From a checkpoint of a small transformer trained on Wikipedia.
Architecture: RMSNorm before each block, rotary positions, no biases in attention or MLP, untied embeddings.
Training: a variant of Muon for these matrices, 141M tokens, 8613 steps.
Each number is 128 + 32 x the weight over its row's rms, rounded and kept within 0 to 255. Layers, rows and columns count from 0. Numbers have three digits each. The size before them is the row's rms in percent of the matrix's.

# up: layer 5 MLP up, 192x64, rms 0.246, rows 95-161, columns 0-63
# down: layer 5 MLP down (transposed), 192x64, rms 0.123, rows 95-161, columns 0-63
# gate: layer 5 MLP gate, 192x64, rms 0.23, rows 96-161, columns 0-63
up95 079:155132166149167196111072146151150135088131128148083159150124188082112091153115133181160162159138107159121101156171065200134171137127099156121072157128146123138180134143099083153075123103106131
down95 100:128104131135148083132058118161124113140112129190115048073155088135139187125168108111142118107092113101166166118149208100148079050107165130123104128105138113153090144126141123126129102186125086
gate96 072:115114156118134117068177176173100077082143094082123082094146166116087123092100153123090095156193060106110122175076145051146129165128123144150135175090124142133152136170159132127142129115156128
up96 078:024128079162116149145146153146140114141115136114073088122108120148137151176173079092088070108191132153128176119123143104136108137148131111112186143064139155113151125125102164153134162142156056
down96 101:195121172059134180137112131153152167132148088135141104150110065113136089073151146177171171156072161107138111150064102165097129118113127135148110115125168131148081158146145114104128053105090147
gate97 094:107056167088089125108114122101089055148133111174160148161078122167105160170078138131136140107095113175126096157131175164102095097053091152116176144175146115150114117175124115133117155079128121
up97 092:129203116167121156107108111145092166105097133139171170055155065144141154100138110118136080174163138129134170144177102114140160192171158114074116125091116105121097139110155145143113147120061184
down97 096:150135111065189065165156152096109096147110149124132158172125101136119119182120160098125147081128107125084133109104083166097081110079114132101156111123151173161140165121169139068107138054172081
gate98 106:141121139135078108121147146075158122111185142082152154030131165186089121182123166092100086122085171141116153091160151076118156100109125117190105164079117128106146150132138163123129152111085148
up98 103:156112098113174138132110144173089107112039080163144135157124120120085148055124134149121164148112076139111137149116077170076128177117127113082122068097141150102137089173082083101153118177120137
down98 097:136093110099136122172183128038172111138132126178117131099107115086115132164151129120093133108105174124102107168111159198088139107120111129148158102092140178149130084099163148138122189043164157
gate99 076:084154096106099111112116099115153117114141139067119102160084157134169130150066110091158109132181155142099143130166136089170121108028092137126189119054121135132119128155104143145097087187091113
up99 074:133087133126166121142147163184076124131185128177139092126183156128131104137183150196109157112124150085148054173114163141125162150143130123174101139088100158156134128120062152121163108053143118
down99 120:156117122162107094152140140112126106159119114153129171071132081126104143061164147099104114114109087072158100119103119113094109129211141083115086155177133121117130137105160096124142156017146177
gate100 116:149104123138159134111132128085127111170164169070153162072111121127108112084122169131087099180152071104089123130124084102122157119145140142143142061133075048099106089150113065078135126077094125
up100 102:134067117136177122097145170067058121096119106093128134105116143154099074117133151105131149073107141077128138146158126156119127203139086151076124096182105097153152141137109134059202113151111124
down100 101:124065114083116130164110128118164097109158160172194173115154132136204119131140143121107055087146151123158175133121099122169140089175183129121160111139128179089108107072065139127142110137155091
gate101 093:108181142094103175152121096124183142119152114160094143144098136133067229121150129062095117145121123130080114073130160110125138150111076044100135103117087150138134057125149109129133125140097124
up101 105:173103133127124132107108149141146100138100135079138176123115145105137067170135143149149165165185064073107132101096154185170088157171161181166114127175122114089161146091181132142132121133204146
down101 110:129120148123163114155206103116168094103116115129170127096068091155124131074156152099158133144129090189111084169145153152137142065114116075075116165115136060150137155077137175144118175091142133
gate102 100:147098074131157188099176148041116145146136131173088151172154159118129102138132153110126104166091103155086125104106146188169116119147147092145119148218123106188157072154145088121133147122131120
up102 100:176087187099122099112142084168150216144123119146177122144148160110106127136154047151149145139144137189126108125126096163152101121143121179061115128062178178129115157109136123144180115133125143
down102 101:062151152098134142173127171078146128147152169140089145122124096085188109101117080134103151104135199162118138174127073129095188166130129082174104185153176154100150165133142129133092122106140168
gate103 091:130132164122137148097160164126170110188117239118209166132116147149134142145138094104110164087085113148166103068158099194111155109117163157120137104118121120152112122116138121140176098190133104
up103 097:193111167140098161155135102127138201204107113103163110142136073134175131110165126151118169112099122170150130179133147143214099186103106146166112159102128131139135092121121086190124086112132112
down103 098:145118072148154100147131142122088219146162144123076196177171153141161174127115139124055115111155117084092103113103107098063107068138143131149116125157150166128121139101125162087147102158167119
gate104 101:087076105132125133110163184089142099127159132082130133086068080164205120118144109129114090099116097145161117092095134157210154091169137127146155070118105166104162136123147077166128137090114096
up104 095:114118110106157032132157114143140104084149110143142156096117129083128161149071141141107090146166153127101177157092087076134195100187127156105145147075112136214109143125142111122149139145074122
down104 088:100164185168135179108112120115128096153119083107208122118115068148216158094110167137093143102161131135151109113178111157119112162152106091167154154108103123116190165194131123126125128111077127
gate105 094:124113173120092129109089134111107147131179153104172198122136111140127082103109168163183116110179132181135131116200160151125107103111129135123220141152151108139087128093148125129130132132230106
up105 099:101147149131210044140121160112130127123122118118134128115170109104118124183061129154089107165112071118140123121170168125172149115162173160110118162141195121155156175089133144084104141121200149
down105 091:155076121079094228121077169177132105108148122098119090134119119102152120076168112113142124074158143183153151130075083162159172146166101095129149132118122136113102104147175140135164120146065129
gate106 101:089148128123113146087164107161116118103132138143090191093166127088148173123082059126147117126123156088149108110201092092116089140101149080032101158157119142114125210156111133121125119119117150
up106 124:094158133111174159129122136177200142116063137176139087179089122165161111138122162120101113126093151151114086047128127172163115151131136121108115172126060161200125141082150106149116138100110161
down106 121:110131115121115079105137156103183165077134143153130092108090133100109163101116158159114180169160152153077109141120147127147122085120105164148089136192103079162104096100156200184158193112081151
gate107 107:128138151081086104091136142122110139153165051113079098181102139115105131132162064141177146125169070094146107113146133097071150100127152104069103135159178091138136105173112182141116069126113167
up107 096:190128111102179099171154174157150104094150160103103141164144148147102104199067147140134128143115131103121142088139128088139154055146139143106101165088167103090097184144165133183054122144119122
down107 090:154142108105094148056125108113119165177118110141157114100073144111131153075134162116100147176069149150105152106109172140187083134101154054100170141077139148158103090146068113129120071135121094
gate108 101:094099183095107124127148124155156076130125150150138176139053116121098085168130131169109140123126062106163122094106057126146062078148104143186136112195135100180107147090130125109092161124149115
up108 115:144130178161132095172098082177123148103106121137122172098106102167116163128146128113161143143075117103120105152108112172126105141125106082130255139119072179111087154099143121111139122125095085
down108 095:181144153099058137161141114094142142108154154128121168114123098130133115092105088075171113062173166172178099127133158140083162119149124164156109137085131103090185159148148089146043098128117110
gate109 106:071110142150073123114156130087102166155062128153144171137139134161136196085169139081111176128062095130064165169163089141085125117137104142121134148134122124147141101101158092114152137130148047
up109 110:187160195115131089140133108175099158082126168159161126160181123097138144206141097183143100132143108139090048150102154135104140166108165103132142118153158143183105125129161158124152170142096172
down109 102:124093081140121188176166178117105153100105115159108121151077095128109142180142112158172120150147120115115170071135085144150078119108061090114154147143115187151089163173105122101211135117107126
gate110 105:117150115158155085034070114099178149139146126106142094191090135174101105178179120127165105158103113115076117103151139133128116116109213100127113153149057139129114125153129121135096098159084138
up110 100:134174077138124191108106163125117139106145165163135121113116105177153131146180132173180160064158143142117091123151167151098109138087139120102082066103057081192120117183118152146163113152101136
down110 101:122162138152069131125140203158119142077133104138148152106065129091108137115136159093125145076134131154150163175160139082185141162098091124176127108131136079062112192084177101098174126116123141
gate111 098:144101163082141059105094134134114132126166138109094097083165195200114059165178162111172170097130085109132107140110098144158129090161117176126147112169105114176111127199094144127139114124126128
up111 095:179068097132185113148117145172131138121083137070123174113125108104129106093097139152081148154125089094121126118118096109079104114175108111131154117086118149101081161099155180169050100075185137
down111 089:087138143106112188117085167075152143131115214141209092182151057092085121118172083099129127109106134108132131119162095152154120103175138128115124084117128102079160113162133138134131147181131155
gate112 101:129098117152107142167088106131089148181144103099072076135118195174139057081140113132186109112174158129146146169105157124122143071187154126126178108128130125204145105146112072117100142141141130
up112 103:124151123072148141117084119124113133202110152174086157120148144158145098150113096121172140139109191172143145133127176164105146088098097137196115096123111143169096115109063109117066191129193135
down112 093:156136079121126151094145140105157164121128107178132136143116110180102056131142151065115108122100140134164097104162079105163130123122182066097073143070140133141107178102152120112148097222142095
gate113 102:112143062095096098080135160145118161131154083081103122085144174147088113130145116097181131092118179179131088170190105160119148130140098105128159111085067180134116134183117097150087091102094130
up113 096:165138106169116132099135166164087114179146110091088176133132125141130127142125173150132095127142124134193106210116147103181049118097071080178105133135170199112116140129117161154136174121110103
down113 094:123068077160086132104077159065156147119101175136118154158179081124145094116095101169120067139100152140102129096123096192150120111122113150125101134098129130155184086113113093082105094176187128
gate114 086:133179197187149122137086138152126104130118083172108145161093120178133095111144144121145125105157113078122150105106130131137114112143092139158173109105156092196114218113082126149090203111130179
up114 083:104206110118170129158100163123156070136131129108102117147184155115153166110101155109135127107107096084105044114154097133157116126130107143113125081152178085091202136130153109119129155177195083
down114 096:144142157155086130075148097128115114122084109146099145147108146141102058081169115117096120130162120108129178077136188139104079134089102175115119156085113111127178122159139146093085117045066174
gate115 096:089132133204124067078090088171150167106164124119087099109137153124112162151122057118117101160139112066160106124171102067080098135115173146148085113154114138163112118151120142171156139112190109
up115 091:098102091084139199087153142168094108096107143174098098133039157120147125132146168090138130139058116169052075137115123183116159131138126156137153093094164137104129154121081148138147127116146090
down115 100:119134153104136082115070077157164186197109148103150061182130168113073103099121105121117158101109157143145126100090163138068073140126125095135147130145147077147171083079152133118087098141146112
gate116 097:125159135165130111107052052185135126130160140096135119141127101128157136109148117085195135123055117084092160136113106120134090127112069069132130100136115099091156126147119110060159174110136064
up116 122:097147079099152140138105068164105164176099118093100152187135090112146115098139098119063106097112111156143146167106100091185186158155130135075145139172119084121095122155108142139181130138186068
down116 104:137090108105134128100170172045066101151169171156110062100135086089127169151165136151107096126112156081103150106142117143096112105118112147145201135141169137135128176104148193145099150105114080
gate117 103:173167138082128119147144170129130134121139082060080106164169109145133125142104151135134100128095133135077151171127094123076129123139152144178186096111041141079055071120152158126122175150120153
up117 094:107101174202120142172155119169184124150121081076116083165075109121110136153149074051091106130153128093120117108091114127099073098127141116122132194122094100157092167081139160121109165136120127
down117 093:137098117148143083209106096114065093118171111108130125123160111156134118159125132133105112074135127163174186064136180160152167140155171160095128135141123143164138133186165085072139131178088164
gate118 098:120107165176084076132101139118100122120073067128118171073164094146092127125152096086096147090136104136121177129135068128099126157106067096133117159135175080105128096096201135077165141155117152
up118 113:137120116117155127206200159135113149112148113078067096117119101160200128171130065130144109133162121167094100111162073167156158126100087120163119101139118164124050114131103159094092122123140153
down118 101:177138143100129121095132117130137114064141137112153118157106150123137079135120116121126117158099103143124157112103187099152128079143150110149116170092100182074049089204075127179170083084080118
gate119 094:099162080126110131137120152182154110145193097104116108121120179124151064123113097121163131080104138116151122127147131135111107144153198133136152129191136127187130115207131192212096132103137168
up119 095:141105150135181121131146105092180101196145084111133121127150182219131181158131110160114162112134110156131082123188129140158126128108160100117055108101106091099120121133117146204066141118107132
down119 095:124163110093096186181116122151104131111130135096177094109142178090129107148210121130152085161043104072164113143126147102130094160188133104133152124172138118172116200119139127180123126136153125
gate120 092:118131052094126124167104168155072139107099194142062102108084156113114109055055123125115114159134139127106094187148104164171092146093135145114165147155149102098125145112160133116119098177117166
up120 089:083113104155095106190092137102106178126135060119114116139155086150134131104105154097084088063146097139133173133106196090117095117094130153111222137125096116144106115137132148160115200167124127
down120 092:175108120169122080108115142071149133130121118134095107123138119138104071218085140161110074159161093113107103099122149107107138153128189127165039080139086178144111154123141171094118106170116116
gate121 084:147147164122145158146129085090138144188141139140075139127155159173166107085102114110129151169119153108136097104105030163179156079102153122138122165123112156100202104140123063094112138161184130
up121 096:102087128169079106172154108113144085116101141170148125103081129107100049206066117117141149108116111118163111063154151124123151092113116124118094121111167177115137092187113109113178082145078119
down121 107:158110064098053124143173137090106090131128146116097143081142106164138102077052081155144111107135157105100124142158166096076140121142161142111095129197139100158118075135077115141154135134103189
gate122 096:155073103106099167141068121160132131153123125156121179099091158088078125126122144121174149124120084106151181074095165109164094117114135127192098091157160105141152072125166165141122054103120181
up122 087:166151174120147163130114215115096138136129099151165104116107122061104146126117150138078180111072109095108077108092124141067182166135145159068092131175113166112140134100138140102156154106186117
down122 087:133109129134064101178112063126130080142091126089084167070150098171145137189070097210144129146161116115155083161072084100139134136145179105121175138116140106139121120142093138137115079130128140
gate123 107:107172105064147138101141065080137097132146097148149109101099106096106074101135173093133135187114111086171139131125177133156121131199121155145141145145192067129149117114137053141076122159127157
up123 094:179154193081151119100179134068135171041183094128122156182118133092134106126111137068145121161110111086071119126144157108100137112142125179101096141137156091114135172120119151161117105135071127
down123 098:104168103079093133099106123121112128151147095140106112118136107197161174140071135153143060181089135143154061186086119142130163123123139148168119128173124123090146164100103151126210085141124178
gate124 106:083145133175194107140129137091108137085144127161123094096196147147139144093161173116172153092138110125077098108096115143154161176154137051091108123120143097152196098158087116103146193141120155
up124 096:058148113093084072127150124096170095124156136122071190175133172118144105062117110110114131101166153204125082140118106140127088138132093194163171133112094103099163121073132109116131117140098121
down124 107:172100168139115135112122068140166104140105183130101073134147111086117167113122148143111134032124161139122106120117145119172073105161084132084188095106136083107082135100153165100118122096055143
gate125 094:090099172109086145116125154052130112163097130144122144124186096075065151130093119106197062130122141129152136140098116099069146118083113070146141173113115114170183103130119153084144109091134161
up125 105:144138145126129157138092175121068098140115138100083125104167066122125137171136093088185105160172106096159159170181123028154124083091117114086075159152136113142146131158155123131110137119128069
down125 093:136124173108171151155148084097127158174073135099107116126133104110136104133100120148147074096123083115080091124107059083060127083098133054148156188111101138132161183191109150118113142141139122
gate126 117:165118089170133083129155151105121057130105099156117120099103097078136119124102147171061098150065122151167194127135086123089150143093152080144144084056142136127115114085126119071151163154164122
up126 099:106172107142163152145121130172159102112074137143104139155137086180113135082096121146124121151191112160174169178134143121170170123056095110112152179095109138055136104165203111164130135162123124
down126 102:151101091089122131151155106122127117160137026149112168111112110120132161139163126137132139096186125086180118101090166109128164074118151143094119079163124127160114138177088153084096127211185116
gate127 107:133129080144170112159135144117153101093143146139088156111170110125143126087145071170154153163181181122087127089103147152171204107189156191130128083181088144141148119112146129152143122142193171
up127 098:119128107100195093155154134100139076089168096148207089099112126152138119104144158119085139118102182163105170116163169166022133126135140160148072077127125134143137136135102127112099150144112171
down127 099:133112135107122128068092060064127157177072104099163127099164161120114110100107103122140118158108081152154066140110160091084114122155126190083163142122148072114099085155135187097101120156090134
gate128 111:128183094084151074173124178139146108188095202111073137174139083114122085140151179123164100102163157145112125151127162097120197146120106135101146126098103103098151109118087146073146119090132090
up128 097:106097117113151110095155242141129089112120161139102180117126150118125106125203110111103099080119186081136104157114154141166138157130067067082124120147109107106167130112099146186102137139134090
down128 104:094163115156177138131162103154119145130122143105140111130084093116129132147154132121172087109118086060119179136150165159069144058138133158166128073109174135160112127166040173130163084164104160
gate129 101:148095087124149095168157124131102189135124134134129130104140091170111062128060158158158177125114151064173160132089170146097097085126141132197114089128117142141116074095168119155131092191100149
up129 087:180148104167181107182135095180202148124147098148079115208130108108060140125106144148120112160136090137099159131104211120122114144134152119171117124140141147111083108123168125071129170130110164
down129 089:127124133144131187128063120186136105088116126124165101101124159194134196116137112117105133144123125148128170116129089158123088085162159184109165086092179048156088123145128187090146128171120148
gate130 101:129120093120172113059099071044169138097146132171110199119144103135128118090078114080152155146144157093145130097091158140107185140096125118076166060133125146139154120132145114136159161177110110
up130 097:155143159175167136122070115110132093133124164149114134131138106091156156127130119115149140133093118197101089139120101090135122078103126215165095124187089127163179140141131081038079165118101149
down130 100:124147144173187141101081110106137061187123136118161103140139175119150134198126114084098146121082092138087103149142165148099132100156088153103172123100171095122106175126195107167060098113123128
gate131 100:044141110074102125072145141080109147163173129155129154104107123162082156090087115121096091073130134183179186131172130087181144096129165172122142143104150132117131154134157109133112165188143126
up131 103:140119151116147172108120099115118129096101107112167162189096098140155117143115143149148192093100115120118130167125129038078116190150106164102095157106142138123147080061100157139153163085178063
down131 098:144145157134137119164071132125184154150132145104120164095123120182154166109198150099074153066112155161118068103154139194135080092139139122120130113126125107176114127087211071127146136118097104
gate132 106:123128189176125124092138119092159108135108172154079085127108182120154132124146127144141091119149189125079107089128102055152176089131116142143068209169119126133064118071093140115143140122120151
up132 096:107130182193079107188159168113170109150158186054085147156125204103182108096158104148081106119108155118102138125110045130141144132170128121149115146136103117135105079144139134100106130124126123
down132 093:154108088115122144166111130120104190167145150168048142124145114157092121104128136105122051163161136103132104100115128056130126148124097096122038103118090157106153107093112158117197089171132150
gate133 105:156157159141153188119130115140128116096097154143101117120057086057118165095106067144094184095120147115105069151097107138097107154121123175111131120091120134110104182141138101132117112179200190
up133 101:111126182142127086152048088167151156122163148112128139108120148121122115166140136125134106070153157087174089191168120159109152136145112121082176133094145155144147157155200173141158207134097096
down133 100:114113103105127169108126150134134157143107162123192127138169135151179139145124125129104190209078087172115135121224205137078128090119157127130125114146134125096171170104143132110110069142116161
gate134 090:148112129155107142164092130091156190160091067097114158138080093124121116095098090126146153156183120131152098105133162120108160101142193148108142156133092081129073097084147075136072180173177130
up134 128:079067090171141107115128141083107120119124056158119135111147140071093117094131154157179111121159092161103129130085172106162131142097150132116135152113158140156112149127065127108207176186129063
down134 111:075099060132150144117145144095103162093136096161121117130161142108113145143164125093154155136145179111127134130171057173164162123008147100131114128100152135104141147120114108148095146164154203
gate135 114:189114188092135142170154113207147169142201156123130138132131136141086145106114066153150062134120130113094075116172137092138108129148089185109124158101097096076137178116163096097140129137136113
up135 106:172114147125138108136119106122119121150141176130124158080185112125144152098122114123194075175137160131169145124132103097126181125069109072154143071097112066089114155120120022136112174120129108
down135 102:113219118112153104115147073234136165116093088127114180111128157126139134164130153180151132144145111127060127079165116106156105137086131108095060145125096168131123170111120124111104125150157104
gate136 101:129085118115171151116153111123182110142178195075093091086123144066080150155107156172126150135105167174118135092111117121121125114075105085086113149103064158123176099158122082121163152185137111
up136 115:140152112155150142089154110167216115133182155152119075126092155115081160125137066131065139108134138121136130151125130104200135189155195140135130094112133206107141155147157133118087152152121162
down136 100:158133117165181099116105122091082144080103140131068139104094163119151137128096167090131100098122176094131133162128139181139151082191130133157128091122155128070122171160209191138096071128126145
gate137 105:133051111100108137139188112131138155115073121096187132131133160107144110132126059069124128130121109122137141120217155092096124138109108093085145080110112137136190148119089169120093186126130065
up137 100:144101102084085128124182118109145132214119143075171126157126105090140120095125068153100152159103122165118195056121144091139128105093155161181181132118113126078143099130092099071129130102113141
down137 103:155217118088159146104141170127182153147051104156146146115137110175099109140098114105118140125125137114103166148116087116119148150125063149114051133088163144184126139131112091162103104159082070
gate138 107:119148088155136136077077085158148121176118135104094132128139088141177147071160156124212213138105142125137151058123157108143078172122112140085088128171123137100131071131126166148100117146134104
up138 094:098096118159107157084112140082056174102087157138158134129137088127069143118099168081129160153076109148120133130145100111097057109168146135138057155133166143205124155143139126125114147160074159
down138 097:157171141168132162088097139151134114183111156143116140229177099103130102172145076096192142110119110139132085108169154126150140140179167138136198138141135138142095198148140117097135153150096163
gate139 103:117118135109173102137130095155103066135126160163120113121154112158110128174093095115097136142150038146146122159123084102094095109112169093131200096217165107129109092081124111193121102152103142
up139 103:072097103173122142067152099120150090110117111117080129158114149097168180086138137179107056154130138119154137160181137059137118136177154135134064079169139106151156154096133088162138140168114159
down139 105:139128073084162154139118166100117118062085092150138145155110133118096090116136109121097098172163109093161143092161084160112123109132152025156137090149106182176121080151141171181104109101135109
gate140 098:139142150146082086172071114140139179130077115125102136086145152099102138075079120173081107190121108149114112179125155109107059163123164148113150153129109156072135162163097150127198178150118143
up140 112:100109115039150167130117143160105149179168146105088147153082119119078106117119168123080112149160153115155154084145085134089164070167159098155197088079147097122087105116135085127159112110142149
down140 103:176109101135087107117188135093151147126127066153163148140145134153133125086090118157186090182107107184109126124078100095146061200103125127128159125134115130078127115163146173084147161065152120
gate141 109:143107146200074124132175108154111132170115140116167124142109156116127148084135092157076120080156062066137067148170103195083176133116143099126132144081092133117146166151128143096108180150117097
up141 105:096116140093155149153106154074110072147160160138152146136113106128185135160119147096121179110141128144049152126141131147139128114060175192152121134144136148126177080140142113157188154098176046
down141 096:145083128096137104169192129145165140123072082181168067140144127141108118096154135107145106131114104156100109120118134067192095148155064040106117093174139125123124100174110129138154116082132091
gate142 097:148100110105165145109124164099155135071165117156177119147103130136116123161128171060158087164083104153097068120147188167116111150139140139059097114103058131103109148138089149089199101117119099
up142 089:154122179118216120198167129107127145112113164161113107107110128134103146107147192160077124158085134138125125137112100126117147084177129136176098141131108065103103072119162051124108090107176153
down142 096:077161042135082137117119187115089101101103123160102160169124215173115143152136156132169111137129120094109173113141128117104105109112112122088056123119057150068141127105124149118168156143111111
gate143 101:145138151078126187136151104131124121141120149153098137205182118138150105117139137158154182162201108114155190125112126079162087077142130115076105173126151110134131152081187130157168176178131107
up143 088:184169116097129123117156159115101134142118100188187033140121168078090103113129103145075163095149185151105136095091111145141123188177106113116171126124104178151177130101115113124110109152133087
down143 097:146197121116140119141150170168112078108142184098159070112180143118141101141127135118085139108109166124115109129095135172138089100132080154135095123095137119113061218154146068138074085141108090
gate144 096:125164115095138079177161077191145097085180135092109115088149064117177122092136108141122093139093129134104146091098142110137203076131160154090089123090108129136118156165084110175155081151137103
up144 102:153181124142091133081112146127114178118159142194157112144154081135132082128147082116190116120183135151140075110164085105179184155115131072079154131140150154134100129101171074087148177123152117
down144 101:159079112144096098136128126093112173177138096119154102181133111144142174071144120125149132183150158162098153094116146087110101084126096123128174115108121144094166164149133083078194147039148175
gate145 119:162141168120050106082166116116150172065145139128085155083116117132143112186130118156078121154150085065130127092126132122132146142055118089093105132148089162123083151119080137124167180164093156
up145 102:130105103030108199120081131150116153095113119099076154086154129080115145147125087072121135120193157143155132155154127124127103167175187124109100137174123131127155138129146127156142169144132046
down145 109:126088122091118173128104144147103159148134199140070153150116099111135081182155126087110116180106094130150083189199155150191158180115135111089175114152174148125125118116116081163107136085129133
gate146 075:164132200138142156091067158137081117103103092124168122110120129114103150123101162145116087088166147119128100171071134121073161116164117154171137172130136215152223140145103107139096130128144125
up146 082:098125136081102153197094065096175162180159136087070112169111070101215162114155134091182140125133143108101160140118160130151131092154148119135183149157118110134121130125131152124088166110122086
down146 093:105164141157192157122076100145105093096110159159144103110170201116099144137100118172064087102199120147164106138138132168087133149147126141130107084109179166127081105089087142111109124164080163
gate147 101:112110152168142111177182146136094103105098175116079116118125110095158121133115073125149116103094110136144173147112129080119125044059117105152156114092136072127188087106120113138162112134138221
up147 103:089101074146162155128097117112128147143128171157137180123118169083111160119148085115114153093081117103170112088138144113165094149177079162146117174132111200061144165150169077105185092104113128
down147 105:174153120102144185060121117174166131129088145167114137161103095145107132210141066146111140110124115125154139142095165173128121122136111178155172079094175152114181143074128095109141144119193091
gate148 098:173151165075116051087098108150081156169152107106149121173167182157105125119171123147088095131123131191087120061134130093153157169129105074129132155076099133157158128102176133120137142093119097
up148 095:110123057099118096137139152135072151080118134075142077100110116135210150165139153127159104142111081162145140153138123173103103087147071113167136154082149094187159160134077139188164108145135131
down148 091:155136103115120181104125147075137140117098178148047162098110120082127147052123121073160156085136154107132112173142128159112060113162117137162136081119167151113122108147099129134084085095081189
gate149 103:174083114068167136164081079151081113075095156135114139095150133169129097084121105141134167098140086134156165130144166109159133105080094184117131187160167075170133159181154107144137151149092142
up149 107:109119132103184153173112117085069153171123157134132135139091158112116112152074104122216166167117140129147059133142091050141112106156115124141179079144123088165171134152107133127142104143181167
down149 110:146113078059081148126163102163135079119133201130100147065150087151144101157127128222088150112154113097143133168111164098146144181118137121160100178152134109139196148127113118120113138154130168
gate150 067:130146124175165128122115163165071129145111180138130138144180139102158142087120155164107094075143159133214142144040112167151108180147127136185093074125146145144128120150146093123135130068167098
up150 074:163107125122106069118123124174147095103107179132121157087072149121092127132071059153103097149137115110167128123131118154142093094198122157125135062100098191124140164126140086070064158135156145
down150 104:127134106163179140099134167135086146167112071129119110149168152156145160180187192170129156104145192141165132155068156115158124147067172110113079113104122106173122083129095145086154098136127085
gate151 097:144162159103109101057155156156119095114123097088075099172079112078136100120177153091146145116136146134122160053103113095118126149138137106129134154190100156123167130135149217127188083143156124
up151 087:143136156046158190122175131096109146101089191087159183139094154160126125165150091189106102117133103117157100185110159143166129159123097197147140078099154123114150126113174113117091090136129128
down151 097:130146164104088094154154137111159087105118130172136076161131170102124101081106117076059161113106100144102156130083116137120201126085135061128210130153154115144112151086129150095104134065106144
gate152 096:131166126147075167101128144074118078142093112160116160093123163193108143148111128117131085150145104136091109158153121109122137173055080084161132146122090129113148149198092099101139186110088056
up152 111:143156139129140162134114065106133065097122131092125138136181183124152153062099153131102182114162164090154075140091117151119100108152160149132097096158068133111099095104180065129178087122172110
down152 106:134163109193116077140161183096111072119162150152105169081086133105150094114157164209145116135110116126048083185098131123097168097100109106144118120150107130142059094095141129120143153131127142
gate153 073:095089130166130129090170201155136066144155136128126157125039126123073138143094089171099115077161141133119131136168116164080108094115098117145131098110160151170158173120130133108147208143094095
up153 114:177115115107156138135146181105162116181166123134080111172158133119164128110148142137163159194143197082122125183086106082131158140155121124181162113111088119178095086111103105148098119140050100
down153 108:106121137154180142143096146128141120097145108104124112175148140111153096122119136175112161158225165136130123153116152166167188116129149170163131104120118096127101084091140180098046096083067078
gate154 098:131043106095083099113165175161194110162197073105084183120080094161153145137094149101092102088181113107129087119109117139108095135118128142094156129107133080148121115142104088141098146131141162
up154 103:104120130126134138105080136231149167128127130096098129091136098149139157161151063192111155105122131095139161163101158111113062157119096112104136157173061157113178148081166142109121148115074116
down154 094:139148111156139166049123192132139103097105103133107236118125143137159130174106166145136139114153077120118098131132098150154155169085159192117071086109129127127151129175104109174127128158136072
gate155 102:084176104166124154132073103179142089177145129146133145133122111108164125081176132095173106087064119091139175121174122141167156160086104131084108069111115088143141100181148132166085164164116096
up155 093:126176101164091063133143110180100174096137189119129158122129127091180106157149112156150058111094137177086187125146088118115126075141061122135145112154134143134172131109130085145135117197160106
down155 100:108106126151149161079088118103177105109190094162164106151100125091139114108173114149108143151099117137206129141136199115114136164090186121143176109126108048177115165126147141143155163096093170
gate156 105:092145079123116108095131056132133158066157099156088104147065094098163112123169070138171103108141075165090089119085118129149144104097176149070167127109124103137096117115066123113188133133133124
up156 104:163100111053153135170182081164109136148172119180182077106140128154114138130102138138105111156095122209076134126129077131155135122163173137104137151138073051091103123105167100121125127156122108
down156 099:110099124162081129134226190133142140158138115127112155116133123121149143185138116136082184093165114145125155048158133088101130140106145129142078140112092127120098223168129107084141125093153150
gate157 105:151148096176108138105113117118102171179168119104036129133103131159128083107163154142143111118152147076174125118130145176053075106125123104158165095154107147142128125212136115181122147085126086
up157 116:137103151091059134135133124123173137149129157125155126100137100113175087167162124143102119152065153101178110069126123157102206110123124181082093105134123060091105154157040145114153137142133111
down157 105:119108103128173124096089101155153170146205131185115145151162082111129162117120055137123121091173099103103088131121133135118080129145108056139100125121096145203071098092191108102103132109135150
gate158 108:129071103086068132102135069098134142153136124107187157163156077148118150102091096091150159155111082078155119137136112166112142141154092122107199110080089101078124113121148089088131155193143092
up158 104:164112139089180160148142121119148146063123113168148169083086127132178134112080174098110078087154171114082099126133140130090119116104154160078157175137119094088116125182129097183092153118198113
down158 099:181131076121107060144135103125167165108105056128110135099099062077121126099119075154154136170141083126184097103152143136085131087086155097149102098111111172132120125191136124167147142078116158
gate159 107:115161084135155103092089132175154127112137159103105158101152111102118126135077139079123125171037158160143158159181116178117086068124165126085108092143070102113155174105126112077143153129079145
up159 105:165148158094139117077149095053096127113138116180122107118104128131115166139131096070088106154114146132161146081114066165083116163081089121131098132138116131087130121152179069107123169106128035
down159 105:050182165157122079127126160138169116139169131204150137129139083094132120158179115168121162137101141123101170122136121172132090153102171154139170157101163114124055142134170111077070133114155106
gate160 092:165136103146128114110168088130142147087131093156174121146075096171128098127134172109135162109151101112144119103134091129092147105134168172106107169160149058209185092104130152149159203147065133
up160 134:197131127092093172106121116152146140153116151077148126154101125102152121125092125190212144115181160138181093154176109096162095086101112138156132116143105076164102115197179149105130108113086113
down160 107:153143163052113169112121140144103074127131174099147127162105130111137159150105170145153099155188148175169135158113074079142151100096089089068115115069126102118110075142152170087090133150080143
gate161 091:099125178121127116145175097099146029082122103140168094120065100158151153138111165168122154109131083152123140140092044124109150123147140123123110111123178139094118216150106096147112150177122136
up161 120:162104096153169150091129136158173092108087186139112143137044136095129168119079103105094149112064158165158140132159134080152091149113186146153127121202104135148151117099170176149117078127134122
down161 114:146129112126193147131177176056158127051112211120107101131105100117107052118115118110143159095098136122154114163132142120173084160205133140122113165145147153137117160167139113143171126172117126